config.yaml
head_dim: 128
rope_fraction: 1.0
init_std_o: 0.00364
beta2: 0.98
steps: 4475
Each number is 128 + 24 x the weight over its row's rms, rounded and kept within 0 to 255. Layers, rows and columns count from 0. Numbers have three digits each. The size before them is the row's rms in percent of the matrix's.

# up: layer 6 MLP up, 1344x512, rms 0.0352, rows 692-758, columns 128-191
# down: layer 6 MLP down (transposed), 1344x512, rms 0.0338, rows 692-758, columns 128-191
# gate: layer 6 MLP gate, 1344x512, rms 0.0371, rows 693-758, columns 128-191
up692 097:127160115127118127183143147138104167124097128126088086102113111095112104148120116150176096113145136138124135105143153118094149127149124105107161149108129123138135104085139128130143137108122173
down692 100:120145150123150185090138103153134148179139110131112152131116136132145078127166135115142126123115110150145134111132175162112120114225106134148108165138147093149128126111158134135115158106157124
gate693 101:086113154124141134121117112148086160105142138137147108205145132143113135090112127118111137128098115092114141148079144138159115081105121144079147128106151133112112134155168168155073158110151153
up693 102:152115112081135110112096122154147096122138104069125155093108160153147143121157122156127152112151136141130137100133112105107147151130131110121097133135114123185121134134126089123206110126158135
down693 100:094164098110117115090102089135106102086136111071108119119106132110132138155134159177092139147125106142110102135080084130110100143150133163103156084159137144140124132099105158109124160131134104
gate694 097:164162108137132105126168135108123106121116126155116106145135112145105152144124136135121135144155119132121132123147148143138160171113118121130138165122105148064113121141150145134143128098169144
up694 101:106130169138149129125128159129146130105103137147133145124106145128088144158100089132140150098147164108109137109134124125132126151130128132157137117083129132114120096141113069119166105111134122
down694 100:105143137164141119103106152150145098091093108075155153093089084147115079139153104148166145145105174142117127117149121115146157132055159138118140099067131126132142113100088119114127125152116041
gate695 107:183115134138103145090132158126105111100136127093139127162099073152127132121163130170121167133112121092117126159123114116161124152136128139078136074121148089117081121132088152111171105083105128
up695 103:147170186101112106120113123169110112145129157115162109131122122168097082106122099157125132103143120121113196115150091140151180116125161083112166160070186091088132105139117136197136149126145092
down695 107:155130122082114184136155125114111131133149125113131112101137142127086156163116144092078128092122106163089092161174097111135121131141149113129149152154139099121107111109137096132121118115111113
gate696 102:144105117115134137134161095123136124116197151139170129123158183124094098112100108107136127099125130090133161160116061100133102113128150130106116098148136148169152162135140176124113157150135158
up696 102:143090113131113143141094135143162153116139127092120216144114125125081090119126150133148174088130126114082147120080154112123123143140141124120140133119134086109117101147149109118161147069145076
down696 101:143148148118140139160147141136132128114163151124119123151139115131138143095122148130126129105136098084122185133105121131095149099108110118101118101113126127187134127115150162143154115108119103
gate697 100:097122118112092096149111111105144144146191154120127139178108156153124150095106159151153129146125096121124110107073140133119157070100139157114140131142098111150118114144126115136077120108074136
up697 101:124149144113126120111110147115093106139120132104095115140121148147062126117106149149103160139131155138088091093122139149123150079154138118116122080086131145100152128118182125132109129129147119
down697 102:102137108126106120139127117119121113124151074129135089114101143151168170123156130137134104130130114159121125136101100118101133142120083129163147121141110105122133110141131141139113169102096110
gate698 100:109094136095142109115117119057108122104137114090115114125153142181115173123136159113116156141154135143131133160087146142139140130120126195088142119154110120114091098128099141086143131110119148
up698 103:113130160126104152109153144091130156119094145146162130126139153130121104109145134128134122127140131115124077116146124127168114150136113115119127139151122150098102126140123115103082107109135138
down698 108:080116128149085166161170095137107139142117153159120111146121171105139097163127145098143097170116118196125123139155159094100121166035115144143129151103123150096124105117090089095139087116124115
gate699 102:149116123141109105111130121126112100120132133112127137125134113080128170107071146150138154145145109104144085113101142079126152129153139110096094133123133099111112105149068149080122088096162168
up699 104:122130138097131126142135127117131102102124152120109178117120096137191145126142110138129122121166144105109110147079135100096154096124148148093099154123139121123108094095143153150140097111129122
down699 104:162139131136122094177136128157139149123106134156116124124133139097140088151148105138126125121112158108145191136137103155148112095102118173113147131149129126130092137153138117129128171178069113
gate700 096:118102098086121089102116099110085113124113105061125175138103093159145163151109112135170147114119163166135084132165137129116176168140122146078149108139156122156144130127147149126145112128161136
up700 099:087179142147126124133123132124123115110127171145164123107105146143125139122130117116180111118084138097112101166122090120139093104155125106104101145139172079102126171099114124129135130111138143
down700 099:143146142162128111113122137149087110125121069132160156126122127118150080128183114098141104123149157125127124150120161092130102121119176105154149144103110101160111107144112172136129138098101112
gate701 093:134154118146104146152082137074148132107183161141093133118114105148167148124176089082105130114102111135099134143121170119138115101090125117128104138157160124119122150156142138149148111140088139
up701 093:095137145121186131108182138170139151162134129129137092124175106138142137137143157128102148163184159118155103103159077125089089107154109155106126113130160142137131133141141144104134124126160139
down701 085:122100155111145079129155136148140122177142123097106131132160132126120126134128140140116138149152157130110102157116126143053095133119147159138194095150093143164119149116087128121109142117127092
gate702 099:081137154126106116106117132123145148146159126113119159114167135131121121157144126119086132143154100097135129142117167124119166109138115122128154105119133144104118114096138141114121140122191171
up702 100:112102084126154133106113181119098133129087160118153178116064125066136122162157125155151113168122165121135070128117058104147142099106173130094122114138131111122120179112117136121141104125118132
down702 103:105141168147106156140105138110153148077131147112119131138161125104085138142117143110104119113157139111118127063184116149129116111083144141094135149114156117079108123125070082140126092145141111
gate703 098:146116097091096130095125138116162135144151112135156116138182145177118105162137085140148116121142101120156132142068095106137137139093146107156146129132091153134091139154095142151113135136138127
up703 096:132139120151148116140178135147110132136091147174117141139109077151101097100149141112113150106172185167125121114158150175151079096129145132107121171109131114136141110128176120102161118135152152
down703 093:172151128136180157120135133091110179106143146119136095171119133159151147143119161177123159117128138126147091100175173149108111101129141151086126162123139115102126118166148124097161097123117149
gate704 099:125155102119101096120105120117097138143104110115115158117125085136156103150105128150141150132137141129099135139117141103137161130081179111136166149168147102117134124172105109108122136098116084
up704 100:135117132133129110113184130100112138120131091171166130117121150116094167115103155168138121105117149110123115139129105117134129099150134089117099157129116167159107096141106142125127124163100136
down704 101:123141103149101113143128130186147101122103140108114168132128121135148115115104131156130123158115120155079105122114151111072123150077104154159152130112102116120165128108152126148116123156128105
gate705 096:094093116111139091084125133101130128164136117140130088164167145139155128111141116153077137136155128123113126118152108129127131114122088128137108100133134131072113185093128108112162142130113127
up705 096:148133173165093127068090103143126136110126135149103154121117123106092145140090129131123118092162116151153136145166094136103127095132135116176095134122141114143133088134180108145105159098098130
down705 093:133150137112132081116118118163150116112129177139141131158147157123157166112126106142127159120114140100121128127136132147127170152142097123124133097112106126124146143122120164115126141088128159
gate706 105:145109139182131114137127115111121142131131101153155132125151128161155129099138164135067126080125135154129162149130102175116113138144151110092138173166107153127145117169091109164185179080107153
up706 103:143140174124123155150176156124154093136052111135116138130092089162137166099144086133161132116149135170158143127111133097143126119118158125140089131088123132129116148127142113128146161102099111
down706 103:123117127135159087129148138106136117093110133104109140134119184106084136120130129111193150136088110090090121141132122111107130112065125151119118109094116111141093110145087114127119120116144095
gate707 100:156145118108107132117119087119135098128124128157154097073114138118126104103109109143128140128080116143143115115197105090112139055174126151097110102134096143120117144152108125101104098146110153
up707 100:142104101112123102148132150104108140091143079090134149151132153160112133106180136159101154132139112160160145119110097129109158163124108114101116081122125109088090091159172148146155197142102166
down707 100:101118101143137174119086082142115135117110124130153121135123103137149157143194120143092102138078141123106096117089109118122129079161115148142118151142157119126140134115095100123135128115156144
gate708 094:115085096137148123122105141133142175134152115095099140137111146090137128101121121133167102138135120132136112132153100133133147124142157091142131111126114129107099153124131139101152116135126121
up708 096:118109134109105116136093148159116085123140102131129091129101092123120116144145152137116131144139150137136054116143158135149140110121148155103147117133146171094166145162090091088108107111164076
down708 096:149116091121129119092117152105156153141132141106135138116114140101127124100135095127130139127103113122104151166155155076134109136080122132136105129145136103133119124109121023170114126100124117
gate709 100:134145141162090131137131113151142102109135123157142126122122117148115145112086151151119172140121106093140117198137134138136120092084145164150168138158132158161095164159118128104151119116102127
up709 099:123156128179134109144147136128170137113105145165150114127129169115108115103133138091105145114135110114137146154144158098117161166132141117115100102113121127137154128162101124108144143116099142
down709 095:147107126138110083136172079132121095137155140138122099122153158117126108110165149064135176085121103083103139104147125135120159151132111131119112160087145104138124142152136110120170120151124159
gate710 094:175085124082110120110123142132128143142117110167157129122068093150151117144149123083144161133117158132115123130174160195149150147096116092129110141121127142147152125139110117070147152101161122
up710 096:117153156149152157110107093091123081106119152113068166108122124093138133156141110073108106136123148147114119162079143118127106095128151109114128109112104131130120124131118059119093116142120158
down710 098:123087141133131114118156132126106115148116147122130141095116088129151116127141138130124182100114118142144124155152137107168138153100097128133130112132134107141186116141124128133125168127146158
gate711 101:191148169137119142140068130101089079147140123107133121124094105134135163156084171109103132138138130132141124114133138154097133123117188141115098162103146156157150126072120153125150140110146098
up711 102:134117129129092159101164132171136168168103104127095090134091169109157108128102122098161127144126159150139150129112113117117108088105139112152102086138130128132132167109126146146146140158129151
down711 103:164152148129145121121119167108120124165074122114168137155131132122080116153151150132131139153135132107165119120141122150126105138111130122170134107117103173095141115145126143096099116098177108
gate712 091:161143125111102154117136099107111110145140104142127126168118113127083097099128132134122097142111111152128133134162072129130133115145107113159141129102151115134163126131170092104118122126164137
up712 095:151110136101129133141087079134153107101158132170123155113111115163117129141146091109150111112133113137120113130078114095096122136111153172142133158178108184162120111101109123151127140138112123
down712 094:090135124133103148101129145163130108132093107141109140138116154154103113093114121120152136151131131116096164091106100152126121133164125128150171115128125135150109192105144121132101150093126083
gate713 103:126113122122079155110135102088169122111166152142110133097100095104089168112094136115119154105110054117115139117115120139131149129112122120157117092139076133132127098156121133113081154137086144
up713 099:136067108119113124078136133128130163110132092124106165133150122150142145127125155146161134125128129137142147065134108152121098093121180165157111122118133104136162112107100133146174187121124100
down713 096:154118128138171099160134090153130121111119096127111121070144093129115148104163131105119177168146148118140138096128131149111144117124124113116154106097128128140101156147127113141178114149153093
gate714 097:163121165141142127129101163105136113094138113124165127158130145140130108134135158111149106145181134147092106118134140135116127138153146102088066121138134098167124132161180152135151136096124128
up714 102:108138194148096136128110133178111114123100108155084128145133144153147140130107121095137101109133124151126127147105140137105147117134116140130149147114089127145149129125086085156140137132165133
down714 101:154134114075083114119146181117154097104125155087110132145107164120122113133123136085129125121154126136155116100140100124108123147166140121103154142142148127085100106173138156152144148119124146
gate715 092:128135156138145107104099126127142112164156170100105132103123173151115146127159105144156160143119198126148179120123154159156161092129142114164133160118117130113134118139120149101142134193105125
up715 094:148129149104146130139149173153164116162115119167129122135143139099152114126102133126123098145150120118105133197137089088116138119143123163109124081113119127114132169111126124141143117136122115
down715 095:098134107105100113139163136133145123170149160141152129117126166102137140103089169106059114128108122129163110147130131121186109146000152132128107131138114059141155118111143143146170120142090085
gate716 100:081127133108131163127134156080166140074153146144141142101101155145107146128086110142158131138140118171185143128118132148124082140135148156116140097130131143132115107169160142144165115125113111
up716 100:071104137107123102116128152103157102151121092102097160112117154148140148142124137081134104116139123103115121181104161163152122134131116108119111139122165070130093163208085104107129113128178102
down716 099:161135144129148145131129078132154141163115106107088112102125172120139114102146151136173121118162142125127128122127118097097130114082143111141121098144108124164165118137121118152089145135157137
gate717 099:078127115140123128101142133175127156122119092115116162113110119109116137148118108121121096137125113150150156111131102139095123105148127211141106145169139142192143141111121133173112115174083106
up717 098:138104087128139109119118094113131156114166152129115125127170077131178107132125143087124123109086160155146110117110137156133086152100122125137150122177123111102136176110121148140106137148075162
down717 100:125118140120155105099112112133111176133152131121123122122109103116110107143121128151149136133119145115131167115141091130147123132060136148110127129147118153168086161159138115132136165123116106
gate718 098:111110108091090114124070099152089168117148118107127146136110080086146130115110107138133136106136177117121103108116125102139082150153137158138124136147169127100122153083109144118140093134122166
up718 100:122115093155097123134154111132111159157079127141141132140124135104138137150114129133148125166131087126145130132081088106109138107145168114105149137135180097105114187140129115142111154144139108
down718 095:111106166117171099133118187137157103134143117127118124104123129142143139129117162123133136086100086113143127157117136167137110109099101133148111146146085130171138161132059174110125118070112092
gate719 111:118102122169153158129146110146124151124169168160135173164116124138198155135079099139152112101171100113154117179068154136123119109111101098065096123152087131115121160129142125119118095127101162
up719 105:158110117156137119093156098154144131110152155138133140130136116127110149109121142114108108119139116119109094131179142173126181126138097127114149077189115147105150150068105101125136153109109113
down719 107:099154133180113128088143137100128132132129149097121169102162140136079112091108094132155111105115087126092116142117140124122171116115156109162153144181098120131107101134118183092114107103128110
gate720 104:108140176138099117110138132140092108116144182143140120121144152149144134105170152103111134072141106111117150099125127099154170111128140136132123106119146126071130098160156116115132147132152122
up720 104:150152127154129111161161105146153118150136110114092140149106141172126111110122107103081150153158097164146136093121123130140086115139134103125136140114135093103167120090105101139124152121142142
down720 106:144125096145131148153111139141137115113158100159111116145105135143130066175132145107080181106133112116122173109106117099123136121139132142119101126126088124149171088090112169140108143154127113
gate721 096:130128093083125144100120115125122145138142155099113104130104098149117129138096119119139106159141157149105157163132123101142109127118087088110086139154137118138154112181136113188113102101105160
up721 094:119127122159133097144078179129099087144152115134120121147163134099156164130140134136110096126090162142133125120108153142121180088142118152173133147139144130173140130118108158147132162117125089
down721 097:097145104113115144123107125137130126107147099071109135192130112098125149149055100145099149146111158087130139140121123167085115085140172089114098108152135151154112107148175138128123122098108098
gate722 105:114114137132131155085120161147107110119147136140134099100173095112123120123142115203099152114120144134122126113133171138105128099126125123087126160129106112113093100110105142085125163147155118
up722 103:132152212146130127136103147125133144156149150128115094113101145131121134089127166149136133107101131159113141158129129115096118133144159184100108133142149161161102113156098156113164180114137148
down722 104:125145116116111083105140135098094116106126110095146151175139138097151159128098102145125147167146105135117129127123089131123110111121152120141117110101185112128151140166111146152117098092126083
gate723 107:101140062070100139116120114135139134127128097117161164172122116115121139141092109139143134122136093116100140110107171139183131111097108119086171137124122120125112102094152120088138121141107144
up723 104:155123125156118169086106107158133139114106144122155087153155116114103155101138148135159169101120115110099169149155165174147142124116072106104100112113126158124144141124128092113106168117156132
down723 106:105143136114117100132110086103098132143170140125123137111154139116098126137106122109106124139113081129137190159079142163136129154157084094175101102172145094138107116119130106111157145198145097
gate724 090:099141157097141131122100133130127145144155095173154130116090100166153129110132091114103107081134114124115130119095089096160134116121136139126119127169104136125146111165130101136136120099167139
up724 090:073115148101168158124119127118139133153109114124109144096105129164106166155152137109132109121137128105060146136138147115137106126127146125144100186132106102131128141128163103178111141139166076
down724 092:084144103123149153146150142127112120140109130143130149144105124119154148162122106157134145138135149139089126141134171099125135143069163101168102162102144130172187095097176131124089126138158112
gate725 107:163136154139123132116124142133132127126148139123089095170122136139124100104137137150127168136131161153140108131104129086116157128142111148140136112101136108122132138121154152071142128146142141
up725 100:084134142122129112149037128140159128128103087099147168130139157109122115108101155168132107112115097126106100155096104127108174130161126136122144126117121128108155105110140105121138124104132115
down725 102:106151146130122188166090167116105118136121093162120097119128123142154150123104139075136133164130130116124150116112124102136106124186162149103124147155121119171163112162128143115139119062128144
gate726 101:097117160154141085116124140127151135102114130149167125129134165135105112117124187099161123108149148162097116143109073157117148137139179159127103160136121135130170154168122088121141131134142099
up726 103:119132147165189119112128159132124129127145131083102099137138145141175121144137145164140136137164135096132131109132168144119144112125130146089114115128158152100136130135132115153110170118139105
down726 105:123103129122156147113140133142136119094139135119145146117145167118173125144155115153164136112122098179130135104124112144155108131079122081138143140097067092108116153163136148111129152134117142
gate727 104:175120097122113128094137081116124142141109068128102174159122135111094131171138112107085126101140121112117130153117093085153099118136116101110090121123124123124123120162093131127106162133088136
up727 100:066132142105127115122130148064189101113132108131074136163134138157092122121109076102154148117131141134133118120105138143110116145150115156115134079148153135153135106081155132111077095174160140
down727 100:131103143106119139125150150127111141131118123092140120148135128082135137117151127137163121145129126144146120151122128134155118095125105113122110124160108161119086107160097105150105143116117209
gate728 104:158137132155100128125164113123101106061168098131134137111117112114140093091129131156114154116076156089110127095099163107121128154135148155112101107119114149114125162123125106076098175132168139
up728 102:136151165157129184127142140087122107092098108088106069124092162120112110146107125110132144119138116051134145157138113130124110123146153120119085090149133088152085160123162099161091148146109170
down728 104:134112109100108167149106160165128087166152133105106120129113137138116158140128151110100136151109128146159117147163115137101150121064161066152165083115157080156163110156041141109102164112100123
gate729 103:137101182092129149140094076132097105144117122127132115128115148120126109091141116112152119130132141126099163126155154169127167094121129126132130121147109115113112100155117148164097106097136127
up729 102:150111174122112151129131173117148150155113107126098132139164121143126149135106115134092151128151165157160118110138125146141131156102110153112183179107146145142128115113160078122142156145103134
down729 102:113145099131163155115095141134132133149101083096111127151106093151144096130138113136137143205133127109126128095134146146121167102155110164143145124137128123106136091143182112164132146118098135
gate730 095:113090125106102152148112102155084092105102155068122162130117077129130135091114131138084145123106163108123145178142141134133108165116140110130122147114140107104160126160130141133168116105142128
up730 096:125147113132072127088132175121114134105116126125156140137115077140150186135115123105160138140167156105148081130093121120120105147141144127146185115141123149119140104099144138073100184142111138
down730 094:143127121116193125081122086126127104122152126191102139128095158084158154119140113155152136171128103175141135123095102125107216111198111116152099105083108131101113118096120166106121111105135109
gate731 089:172130122135087092085123126103106132075159069128110117117098089131183143110106148122119139121115119123149121126119083147141128085127105158146137124120146134097134096162125086121161157132150087
up731 087:147149122148102135112162139132109114119169065139133185164124098135115122106157133087118071138156124123116153125121098154119129125124096151174128130066162124095157098131131075100116155148129098
down731 090:120174120110113098169135130127130136142122100112101132133138105132108163154134178137133101149141106138086134111105102160117120122176129149164098144123138106129128092089109117108124114113156158
gate732 102:128148161094094134116114132130133116105146147122143112125147185167106153089113129139093145111140125127140153114122154166164166123122108149132096135158121164089109110139107140102093137121130106
up732 103:088141127123132196107138132142108170120131139161110116120136158159114119151108153137151098132165124083138143139099101154094152123117144143136120122189114106129157132093125100112143159137097143
down732 105:116127138131135180149138132139105151146114133144099095133157130184116153092129146125146132109111108131123147117106088164171142106238083121090159123102102109156110168095110114081137181108070113
gate733 089:091142145117134152092125157133129087198134126174111124116123127129119135127096103133120104127105160124128128151130053180145139100126081134128092153166098134157121133144130134147129101082057135
up733 091:116110116088122152116106111141127144141159112095106116118155119089170125114106126143095129150127134137134132091125123138121121148150132129145144113108130126111137146141148137141140112119134113
down733 088:109086149101167114143082145128131122150165142127124152119119120144119119100119123148133106130111073101111135120124113153111192108140151112101106111148168141176137099060160132103115150163136139
gate734 102:128154137150135136125119110107110107091140109118127093130123158120112143105132095137144130110157163158119160181133133132137144134104149146149156114123118160134110139131163199099098102126156140
up734 100:091128105107125165130130125103123134130144119131119116130153146170145151148103152081117093151142124141137126131140124129148122142128091156114127119104126151146143132152122120070180102152128128
down734 099:143148149109134157148122138112131169097143052124149102118152142167133072137106150120114094135094109143126104085167110124127144126102139086151164120118111162104159134147152130135147100159102144
gate735 094:114138097137094128108135143112158136137112103134140117134164157140115132156112070126123055143131118136103092138106152111139139117139141135106108158155113126100126123113120127125109117129133103
up735 094:147117123148128114108154114084133117096139129153150123138163128145130123142121129146152113119127078144086136168175116123178154097140116120159141116155139121125110179106106124130164136116091100
down735 095:117083106152097123169152167125068114138124117115110117110106095107111151154173144127097149157102141132088130121168148117159162121125139163188127124144172069142088152136127159129109118141113141
gate736 110:127141101129095145099132124125105103099136104106120102158129156129107156127097142158136158143127126159155126138118072106153108137093126125106099140153137119124130105134138142111162146129128136
up736 102:129113115127125127139095128129149112136129106111068142121131090140124120129163112116114123106141112146111169147136132137132147139113101083100175165108126105094112124101149165126130115149065114
down736 103:132143108136142127121112155186118125155105129128133091097139131170080147128107146105124119157111145151116150122142114105112119124104109124125117146149110115095115153119132128137162142151098120
gate737 104:151172095121137167115093120139139111132108119126122122102079095101112128126085145127124119105117142071137136124123133115116109150127139132094150105147120122127088197156118085100101146111159171
up737 101:137081109118136097116117120111121102143113146080134108122156121144101137127105130166141138141105134134113087132143138105144139120102103099105147120080139126101121105089089135109139109126127112
down737 101:123116163118149144172115104163088149120118134126106140159128091111131117150123136117090143149152160098102097071124137154153120102105124127074137113111130093120090126160145101133136099148127119
gate738 098:155137158106121141121106094068147114147136098159130117191111113137103155126104097110098089149145087153156117150129097128142089072113133130141120156140149139088122070157164164136110142111066126
up738 098:108119147098152112140150126146142119140105150122154162153137081170134171104113110124082139146128142127114116122162151102099146146125133139119123117140094110102160130157139125095151178069098131
down738 098:132122143125146079120111158132118093153134091119128144121117111164153183170090133121138139121132140091127141172144096136128146139116081139131117112135088075132114117111127129121116131116110110
gate739 102:111115094159122146099079124133157123094130163169131144143078098110116121149100130130103175115110156124112149163087137130105117134147137149095102127134114157124140103113121179115139105116136156
up739 102:099090118145093157158165135149122124142114123174113119163127149151156141140115140166133123127111136142156134109106069130113173103148119164126165143140126130152119143093156130161164110154139101
down739 102:115153146127143208130106135122169117102151137104131118099142118133179089154115072174099143137094161114154176148158128129156093140144133141135100143113075144116095111154137128145125146149146104
gate740 103:083130177158080125099154130151124113074134096108115087137165157143108173143150120163142142134164121130095102106121145150124086119104112199119101085123115138135114075105070125094149102109131132
up740 099:118125095120166120137098106123106135151146109149106109160065083114176115151109144166138098151141145128137086131122156125137169137128118154133119142123110158117148162139104142092104135154160124
down740 101:139161123104176120093114099091153110079131115124098149147144148108141107167098125172152117129124130109158121181131142124162129101074116110120128123129139131139120176166125183073123138113123095
gate741 095:171100175129157141105104115166140077121106144105074136169125122125125157136100093083125118091171120175107123147114151151118097105130106125135114127160107144100155122126129165152118143119125124
up741 098:136153161099124144114167075126113113155098150119095149156113072086158164149114134097121183145165144137142117111094092159126155140113083122087144124153133107112131138108129136183132110119127152
down741 099:141139123105132156072141148115117113117148141090148138108103110155108147129095111137145088118105159142132114101072119132136160137108141161111129109133135117137105134151133120087138113123113091
gate742 109:118087153100171143140112112127095105088138131146129101147148156106095162145110100106099135147174170138109095109119088140137124152118125079117109124154157134060124130124158190121118127123109131
up742 104:111090106081125167137124119151134122136130164100067151113107183131130136175156120118066091153188120103129167157109094138127137141141117120123142159145169168090137149110143154116123117109115138
down742 105:118157156108074147133124138157123158178142163122139109115140164107135131185133123144130142102111138132151110097130157107185131160091149163118176138124133107149109130099106139172137138141129066
gate743 101:144131137096139149103087114167106160102154152087120124102124098100106124148093148161160166118153057106138144128090140144128151154097112112144104133139102146090121192155167115132136114052125104
up743 098:144120137156155174154135138133139091147115087093116173137118108132145153149106101139107183149188137126147148123130113116120116142141090145097149091149114122152159129115101107075099125110146114
down743 103:162139101162129160140166120162135157133147130142189133107106121138116070116130142154097124132126142147113097110139131152192097138117134115150078140151109142117110116158089126122117142112154130
gate744 087:117153170128155138138148136103102142144115162175142134136130112122134118159106139118163128142120172114129108113089125160147127141140155117146087141114138105139153095137148140146183142129124119
up744 090:101150128136133154141098112131105130150135160100124156136147126141136100146146127145114153133157140111114130178097134163120148133113097158107158130170133169138105164114155152149138112151106088
down744 092:136120149131135146144125092148099142139120112142090145122149114114170129153133220136139144178128105164139105115149112099125074152156147132122135140115130125147141093093103103132140126137143150
gate745 099:115133159129153126134083155125129151116134119157127121126133144175109165113120183125150162100104141117133071139127119099136054142140152139092126190135124101123141117178092112127148131136119133
up745 099:096142148082129142145107109098139117087141100143130130129161165113131108066097100077164124090171124117106126175109142133099115192116144117142150129107150106112159110135116101168151124107117128
down745 099:084105121166116124152147091078072117171104121099140135094158113126129115090153148113170107153072126158104145145111129147117115133163121128110121127144145152087135146165120119138091136137174130
gate746 085:133107142129127151122153129124158076154127138149157095125137157131109147088139138097134116145126145139130163161110109119104104108098130114135118150069113155131100135123113137082124138124081112
up746 088:136155138147123146106122147113099150143129144100104121122137105126136128148118138102094126126100118183113133129175069135137136109141132096136149157115123142106151128124132078142133105109128143
down746 092:109106139144113056125137119124145089136123142093131142143163134115106112144096136112123118115079107172132060143165129109150146106149136155098123143136124155123151127119118107092121112114174123
gate747 102:106130134158135131056104118127122133118133129088108117127148115090119157125163067125127155096119118101124152103111134120155087080082142090107153124142150103088136129146112103097150056158131100
up747 103:135127146115127083131117154131160115116132137144163098103123171141102122096130144123066144136159152116166139129131151170151131152090148133095159145158139161098115116144179117130123116095112118
down747 103:169152133137147108103151107115120126145111122128133131115090131135149096082117095168099138148124123133138128105134150189178135120136128123138120125132108119142110140137149138144126106145123116
gate748 097:117177123129139117116163112133153143147136126111152151173116135135100108149109138108141131097139126164148154128139183090145120167124099110118150131122101170093127133161130141104108089124111160
up748 099:124135135114117144135118149117150075126155144125143116131142129115114110112087128145151126116129124115091167132188067146116156109103137111113149160109171157109134169164118128093142135181125154
down748 100:148137152114136099145155141045120123156095126186075126155137109100120129114138122165158106137150148103113128116154121122103123142098142142146121099151120125143131141132148137119091127098156131
gate749 092:134147114113171160157129097135135116100157132118139164145098152138116111120136143128132166123118081154123148108126151133161140137120134166128143127128118144137156131142131147159110165123132151
up749 094:108113129173092107120134107104120116140127122135093138142101126161132089109139107115104060126099134149174147161149119124132157109100113116132167122151127120140142143116140159098130127162101129
down749 093:116121155120113125128109150127172099136138164146160149154100151137079143134118121129130164113137118142092090065126177097143095102137121163085124128109131145133183086145131118142144139169123154
gate750 098:096119151137146111111102126140138151120156076120137109110147136145152108140118121135176128119107130133134112215136106100109109178130120085167120123137130122147150168135115123143195113134138101
up750 101:140136120122107109153127150110129120121110121110134126093069155186138126125146136144113155151121115144114141118127175135135119122135134126117123125098097051141159128155157150153137124104171121
down750 100:158108110082135142139140109142123155145139156142111159156115129131107126147157136112109121151175157103129087125145153151137132111146115087156102129151137128171156118092144171138121134175117090
gate751 100:120131104089171109141118106193117178132155126116139122097110089142137148150127129171140116112118154127142135130114142133129140155123116160154125173120091120135143128100182159114087106086115110
up751 100:117110093089089102099118118138140076153113132137142127160154123092101124125140158078128106145126138110154123090121080090120080129123155142090119116139118110092147130142137123109126130127161110
down751 102:130126110126139170085101136134128134099142164122121110141128162103114139160116175107099145134131121148137131137126116106172105125099112149140167118144129130079132107121124123118150110139102154
gate752 099:106114174116169160111126144130118159137117169131133108164141099143115152130124126154084101121115063120164140126141104125143121104128119177162126158104146142118165152164138128177164153122163150
up752 099:132095147133085138131116071143185133117112127140098182138103137133126102133131118083100104136107118170092121152120144135142121112141100121155164114132121182142146125093157105118178150133144088
down752 100:136112087112125111147132150143129069098146179133166109103129143062064116157175125126115124095114134164150073137153115146130149136157099133118135142119125124125101126134119103122148132177099113
gate753 096:157105119127082151133142122116125128151149139152121156148167130108093163083146137143114110090124166134146095166117099109149153145107104153140101156158150129160080131147086095135154134119070151
up753 097:136115124130130175148169111115124112143157129130139077137160134116112136081125098111141116116099131127140137132146159150125109145121148130122122119111172164108101100116175149137101125143106152
down753 097:137105096117157129139139098083128119163120108103162105102159148167152061152154141099156101138101106164132143136141100128171122131182145081170134124141117145103167145088201141109126118144128116
gate754 098:148108122133149120116119108107151115126122146111144123123123114092159151148172117076103163130140146157140086140069155096127123145110164156129105109132135142116142122133126114114132129127118134
up754 100:116109107139113103144147105149140177135139103136126120130126144137131141086137115136122126063139074108116125150154144128118110070167135130126133167125117130103175162110149130102167099152142129
down754 097:087094123147102114102146150180103150120145165131121104133113150151158150149110138125185118140129122077109149152106120174140138118147089122136144141151094162128149132127181141127146148115165122
gate755 102:113098116108112178133097107146122088128127109103115122105094154107085126125104159147121136109114154107151119104113144146119147114131103163112094148146123129174136123125123146071109153110119142
up755 101:089160079185119158126114108115109137137125118102109135158072140146108104099093142130094165130119109129092085157132144103134109144118172119088159114116115088117105102095100123131150175125106102
down755 100:151122146122149134122140086097112146107133149181154099096114117114134081147162093124128153135147147127129107122172104141137124096115086119115142146111129132140142183150066143112100136158145123
gate756 100:068137144154125104158144113103105123120142133121114133127120154097083119113099175112161115106127115132111134142126156135139093158123114121107093098138087098180145117178127111111123134111164121
up756 097:115117128135156087094122101116134123079135156107156139106075064136134156113120135118111119135113137124116110153109125118163088132138145167146136124147140114157122124112072118079134095139161130
down756 098:113096139116118148164122113126157113151123132113152112131109150132102132119117139135124152128142141137157105142155162156075103150134106119097063115099149119151177123114152124114139113138169143
gate757 099:159103109176139114085094113121080096115119141061143147135126125126136111104124110120122151122162104190081159132092146122195124131105104125155138123135126149138095079127165125136141166101132152
up757 091:138118111152112137137140120105148089113083131111132131132137158118139124119141059130102118176143134181103150111114138123133144147138135103136139160132096100170130076164136148136144116151123153
down757 097:148127108089129181155160160090159127134092101162101117159145122138121094140078091131107135168148165131178154094133113147124135161140116106106091100057137100152140138112110108093104049158142118
gate758 093:115113150107116163122124156134122147126171116090115136164155138120083097115152115135160152075138172108112160129159148140111112169136175095099132160152091161135121101168165151091139088093138139
up758 097:152166158150128133126135143170145082128109122177096132116156097188064168167082153072142126132142068123100111099126126141126124126106088178170132141141129108138122120145128141149142136087109099
down758 095:081119082104140124154109133112128129137107155147150152110090148119146111101141125150119129153115157197164131151160149141142140142133129131114148129095173118100121116120107087163113114126164124